Weights of a small transformer language model.
Architecture: RMSNorm before each block, rotary positions, no biases in attention or MLP, untied embeddings.
Each number is 128 + 32 x the weight over the matrix's rms, rounded and kept within 0 to 255. Layers, rows and columns count from 0. Numbers have three digits each.

# layer 5 MLP down (transposed), 832x320, rms 0.039, rows 330-381, columns 160-199
069160099142095109083133137132127124131076112087147089106101122110099147135074151103141104082176134069153134164167159080
141132102063132154238126181131119187154114101189068110167132124112157081156097128171114142145113143131128047111135124160
113070120115134132134119112112086127142185106124144133101150115127094073139092125142163057135130082101179134134081076102
151099163181175110129103145097128111123091162099136144122155107111070179154109077124128120129126163129142120181204173120
076088137205151096080138035138122105073071158113123102097112130122118110097162131086082077149097097110116116177093155094
127147110090114146143128133085137096141164104067126169095113120118124075121134171076098080143147116154075100141026120124
091163127138119125135055113094150162168171181139145111114143138151177160099113180161088151171144145193112143134170168119
072122088148157084137118174085132097146099069109051200125122107108129085171133110128146146197084085122099113120125137157
169129172112127161137101172137166164136109115122122104131113163112127154124180208144084216126095125145106091170122171166
148157105144160146156146155065107161132146153174161142151147115119172149138163128141152160200148173207146155191119131120
161165130144130109202111140119122115121101179092155111141142156177150151141120168109154066129096100100118166069138123121
070113071133104137121083138115098076113144107076112133076080147103160126091071119132128109153090073167148110116096117100
138099166075127072181125051150088102152107110179176198178164136159102179131135101099122109179149103112133120113129146196
147118075162056157133145144121094137096121162124111096085137077135095198142142104098104162083158062157114049136175171129
190169145157159107187123086137136091123108168142146171104131118109106126142110098211123159150129136179168116093069100126
141129086137159159115155097160148123127144181118144091119166211106143139063117136086126161114127119149063110064120169146
112107132151085131147139176169077108127086074176041143135098096077184132112109158091133118120099076070140159134116086082
119100149126165090119141137159124106108121164088089164074078184122131194071109179169103122107157176121150120161137161188
138101146075129108060089126090160128157124118200116149061137186112142121182078133114126122115105156136111089133148161116
146118133129110140137151115088159128170178124105106120101110135132158148136174155123064133172161128120113131133098148125
121157142165109071198123114177104141143088126113167067113106131152128187166105104140146129121171101177108072117133071149
150145112097106144090168107071141093142098149174163141116149143204129063127137141170136111125134131160094109139146108089
094096114121083145161104149111130177162127114118094156121147123143118094121103149155087138130157126163088087099151085119
147110081095176114108085158105085169113128141158105123162125130148141118168120109137187167166141116163034119141107124118
067145162107151128130112118137161091108123130161108163121119106110122119084103129168078080130089170096156130108087108122
090132154128128112086144157168129089107170118167113132094123133148126191085064089123147102109125153094138147134169131111
111118077176081145105112144146128139142129115111133149139138086120135127192126095144085105112157088132126102125155109100
159135164131137136170121199127152139115160147154137162107061115135174143142103134158156122130112126073119126102075093143
164116119103142156077121139102115126146209116115169097158085174141114095134080101161086145166145122142115107142102127173
120112129118104134152136124134124119080130093088096100137157201172115154128151144135115153108125117094118106123114119099
118137111167157181183137098150107138135104152101147151130110115148132109100143085118118146129135173125133167124111113069
220133079139074157143134185125116157157175150184134117087099130163177115157122165086102112110115103126159165147109155076
109105105137057143101115163139106174155107090159111098149111064074138065104109143114102096138088119128149164108127146131
126123106157140113147160089170125112109124147096127110114127102095148153190098128096143131130099100091185155168145177091
119174082112104095125138102133157172171168105104152175115084095121167130122110109088167130130139104126093130118151127150
117122157133091157148136124119118071098156210146165125121144121105119117094177076122118104144121200133133141118176129160
136173150124137135073073111149116128090104168133126121140172140083163126163125154114086114138163187103122121118090086147
115091068115104179137168112114140152141142181110183186130150113123174066153183120131096191103072138153145136145106176156
144094100095118127130113183106099088142054194135200117126099138112093159122145147120127157128144102155147143071111167116
118180159149091150209096168142149070106145139158152086150119162129177110133102136191067196143132061096111124093142168152
102152161108141124167152134120086134174096145137191111199122133118128132133128109157124120154059078115067077107098149117
113142161152158123140147104177117146161083116094126078145062155117156082109164176128126095134100141174150053078163117110
063160120190140143194162114119171157117169193126117129091088106123115158181084173109157207131105060144127083135124148097
130093089113115147097072113112178127110164111146105173108090140109135144145111167172141119132124100153177103116094180144
167061131096110082148168141173100160115131113106133154114103162105137165136123105110104153137149144176115177131096121135
152141103093170132066152124081136060091075139091128096063130143136172137077118153093156099129117176103103126118118122081
121172124155086170129127143149208143153086110099130156106083147171125115072126091126116070120133134142147081108231087107
094148149146120144228131090098134101143080108095163138136185159094139131125143155114109141127109154163119138137149141098
163095105146087190165123090101166164122132127083193173130127146175098120150115119190161094128165085108117125171149116162
075166118117156165054131136095088090153057179083091137139152141131144124140148090111127141143096133116150170132184131196
130123116039174194178116112130142108123094119143111135132108130092131143132117082092189181123203138200097199139107172123
139106082134118231132126079114088136071138121102054139091111124119080166093118113080140108120137075162103138140086103100
# layer 5 MLP gate, 832x320, rms 0.0874, rows 331-382, columns 160-199
107105114152094144111142132130122111104171100082174143114131138149200117156167120121108127139119139135105094067129133085
140157096170110192148153131100144111137148126115128166161167104138173081123149185107122116111070094098118136115074174163
129132104134130110178100179151129158133137114168120142114219140159165082147181141142166138096094138067123095091089132190
120171122135124128142145113128114155142127156142126136118114088116130096175142162156095124138122149102172120103173174091
087173133113140165090084138137110124157157126157157122115064083122146126106089125088142119082087104121130106147125142118
123114131192114105076125179100175136128110125106079141116070121169159101135138174173155095127146175138146086142159170108
133126174136112118120139134113129114059111129142105130101088105130150160064158093100108109088128133160158118168104059124
170155157138138135084130160167103165193124128130118099109127130094167154102134133165147170161149099159155138153120101147
127123124096249110166168123121149170127125202133127146119095113088184116098148123146178079134144090096093140069129191132
124182075130098191106143148105106161110148098131115134087057138119081091165093132090125137114096099154092117209099124081
169145141222136082125175061148149170115096137090089108158173133125128141155166116090116184117139133090077137166068115163
092182100107141156159141093152162124082075077137152097125113101150180135165064159099138149138153178128177141149141176153
105128176126150131039145122147109165082177072132110198093117123100076077143113120152063108130154010168167132132110147081
077168144142132180108179131120132161106114132125145097086130129181115113071137125114131087106137149087123133121139113143
165093114143058088133147112140085142144096133156158137142143125137067118094107172163121071140132107087076153083043150133
184114122129210127094118180052152132150085171095093126095144138148103163169174171119067108159143150118131145208095182109
135104078124139079108107108143096129090076169156119090139087139124147110157187132160107028089151073099125153161134143129
073142115113107144134159155143107179155069127097157099089097105126119108088120192159099119136086131165125167152161166144
118172169064147134168096182107121150116108173114180076152147075111086107150085106142096150114140087138126114092184110165
141176173151126066080118098108150169117132145121111082124107138111103170093154123098151189140132115060150137097142132096
179067108136116140152092133136162111187138128105090124160091159173104133093154104113087155147171236067165084131095154157
154084197137166065161130142095131185146162118100148167115104069088132133117128070109155167100162118083143153116092163113
082171151082087178145187153140159136159107109095085133118108114120094105114120160200172139123134137168086098168110095154
153096107137087157087107073126112111101136159152127143118154172207204107072111150142147123081117144105086135132129148126
110108126101151134109167136067122128110151121166145099125143122108194096102059167151171112121168066128142151173156106153
154139110192180155119135195155110173181111089184150071113134119112153098104164128148122120136124140128099190080210124092
103080113214152129091110124129100133138112123093114142131114153113161132133114125169182079073114148067158118115147149116
146125152122070071179118132111162096149110109134137121120078133122154125150130099075130091154137140090148142079159159086
125126135126074142121178135135119133092133131135123160063110142090081163134190167108151116161149097081180071185168160147
154117120160098157138127115060155074163171124136170137133138117136079098112127115132114146093074126121126144081136136126
063102124156101197094124111136134068115161107139077102131159098118101122078106054131132102086115130127115146118124099133
094081151058154091067135196066122101147153025051078106170104078087088210138110128104086071107117127083108123189102179065
141110133134070127096131129148128131160114102051130162144132112131114156102188154162040208115204121145118158122151109189
151181112162171139090092138186127107135190135239094162141185115103169151142138124155129115087168094119115128075078096108
179155095094128103136103172085130120127125110135104147137111117126114103116093131125134118090119075127116124121102043100
206146200130106146102136126143128111078192124096099161159121149077113134099099101151120107116164086130111093123154061155
139089099094161126130201132118128151154161142138145152139140085090076158117100140139088144137070125185120168231145130137
155181126141137088072149158134182113148130133155111103080135134134151075084074093082098233177078107141189095113124084200
152097141228139102187185107080139182094132140108109139103142100086094146209157060106171122106163136127145098147138117106
101103149153110162157133144113089132163136148121151121148068137161152163199152144132156105160118112085162169154148200162
150151118037072102142083148107132158184175204072105159161141116064114121224068115117131165120146152073103149136118092160
149130186147084104064178100116184092175139149095137124080087117163089183146156195131122190128110084096168107140142157140
099096185109129140076126113123110122171116103146194143116062063133175133144152135076098095090128171069124135183047131110
098150137137114146106160177123151157144106157108106103171124136120101115142163171132114144133099118077113078090092095135
118028154137196165063137154129158120105163165119116167108130121116123087053142145097128108174185147102159088204117163153
095089110145135100063133104144088161161134139143104153198107101075152097125112094114169151123173142156117148080113097170
108205135168119117097138112151089116091167106131138136076118109082147136171074169138114070134132104117139182126181102066
117062176150179150055048138113151145133101146075132166148099148220128102123120122139092129150158120086065176143167092105
093111051057105070140155127149072140113106177128104112121151115144096138120073154139096150120167095121106166073126105171
158089138184084099114147137109103074089096102144075112188149168127172108109143155143133041069085142146114117111132151131
091073096089175104153109113118135090143125123152150137123174140147092116061094134128130116159130103169130149142112121117
118086118075115149019142090112168153197153084103152141088133132121167070158130146110115194175152155085140211183102117111
# layer 5 MLP up, 832x320, rms 0.0865, rows 331-382, columns 160-199
128121091102098083090173150194111089135152109176113149135142112078144153146095139141142101138087157148131053107112198147
071121163124155093092096078125126113110128130129100103113113161172085166147174144112110157170173155166122090123114102157
167089149134139076164174168138131135120136100073141131059119106082127137152162099111125153113033105048165095156162111150
134102158068143169101193157048158072143150128123164120147106178182078155152098070148132131073102095149111111129125142109
097073155093105134197153174167056099157130122123186100120160111150102157140117097160138129187140144103137120133129174123
131107200147110161107084135163159088117115122117129119147156148126191154113146202095098120113128156134103108144129115135
121100098057167131173104194134140072096141150104082168095129099141134156107121138069125122126120066090106164157153127104
167106133110136167064107156122166153183077095079147095083119146139167153137135157148111179111130154182117135181139093124
183135136096123196094160158111117148126160096146105142139115120124197110202154088057110136132124153138137089131130143145
095165101090151165122111127056097139141133107160121106111079111103101180143103147104093085116163087101153111065142097120
106149089136096110184180186083150113120134110191071122129143099073134151142147096136113117158128120161112129121130146098
130163096075144126127132161141146108068090166117158165110148131109104164137121090116151073136146064086119091143093158122
133201147109152145080111143144116158161103140115152137074173114121123142116121082066093191126173064126073106090151131132
103104064172048132145165157153168083064111110092131118117127173114087144149123151154115119183048138163119066160125116146
089156132135140171169131121136066115157122144120159105134119145114105077087131101038151139103155159136172116142181106112
095178087080118116160124176114075117159077122084147154104139128122137138077155159116123115152102181101133104124092134194
123135155134165131159105102170116172095154144118180106114157129152128097125153078103139120104104146103161168110114145120
114146157113100109091153114091124181146117155082116076132103158126128112107098123150133087087136134121115203091175113050
061099086112138131197171079187136094142185069096139132098179144094162153136116118131132082120160148107186151156096136162
153156121133141118164170119080107151028127132146082109145124163144138111077164117147143171087106108071103089104207154098
132112109072114198115186127107120118114142080101205113109157142065136129099157214166151124106114103098051021120118093083
177165198148172129159137141099095096102093114146116128125129158081133170108095164178129102157110096142131104011105125127
199113127147124094165083159131165113162160150095072106109095137169119106127157139121135100159126112192080127107173093120
126124127080130100132179178112162060157123131116149111152090219138140117119176143144122181157087146129104129143128160095
118078088166098108125179176164159129130103171124102133150120078146149180102142168170144168105162126068111102122064132106
168145131161153164092130126146119112198145066119139087136121115124082152146144133142097129178125098125103156110170129139
116079150162129094104141186109087097071148113115108155119103168128134092103096122171152145090164100098102126128094146098
122154131145148127136156130134170091154159186105153117121124117128107148135122105140119158155102094152109148114131131111
176110142113098171155184053096127116046206111086125195108151156068118180143123088152128115139104128170176110140156179130
144113101130144137136100162144149174128130148069112121129149175089164126123134164132122133124120117104102093176127115173
117093130099079092145110137148180154135171097163112121145077112074091156185140137167134158091091105139109116152086139134
112086119131135114093156141095105155121118154125141101137140069158126127126152095080156105142122137169125148194140132127
166145040142152116198158141145098131154135110144135124121154156109100088134105120162089072109132107137121093128113129098
207179108203069139100134115149153137099173140093114131134122120096164164108152196149090121118159122155154130130130136162
118135140108157118034114148137123092166088136115144117171119175168112172178123072164065121127116126174067131094133173148
134136184126076130064136088132185114119184107107136079135170082077129125160136112161164106070074144136119111156129129148
156138139113095125091163137118055121125103175116102032084117127148120125132206162125113121096083104065101128137086164165
155126110160064132076217136165106098111133097150156125110143145107199079111119100114137114168093063156129124114152147112
099101143169139140179084164059091162090145146143118177150092134079090169158122104074077087149132142097137108147128137117
142142081112148158095175172136133139100192124113126093109171081127138120172125153036108158166107155115213048084144104149
102074087147130089121106127112189081117179151101038164162130068060158105080109125091148074128146118118134169120098106132
123118142038147088129126116136089126171153118130097101197147163142135115116099121052099111103108116135121065123121144142
093089138123168108124133146127197131087154181208095144156132180089150172124109132176167191095085103165186125013141117135
082166122118103134108132163152164126145112097169141125124081181180117125184103124036088098129120088135116118102137168080
089141084083154125076154101172154151198161101130104145111107109116151122071095162125135129155148107108086136066094128092
154177130137121152139105137169107098106108154134134093138114084124097117144194109104128125173129138044159085136133133146
069151117142137121072107075131087118109125143126123073119102125117139176149133108146124128124076147150102123081123118123
109116131089117198116108118116040064123176182111149152143095136108121145116161133171100095215070112135153226094206118130
196112137107145140119173158132124141154117083182149133100110113117147089179129131089103154101140149121168136166132112098
163150142176095156088132155061157079128099191187071173126186156169148130148119116163140147089131141152179077148125142115
113121129100150094118207185093129139113114116098101102101194095166094066191120116102153066112179110109111119131160118167
104098108112117104124093147113148129133124092087094148152154157086090151133145105097125163149136149173186126120112094126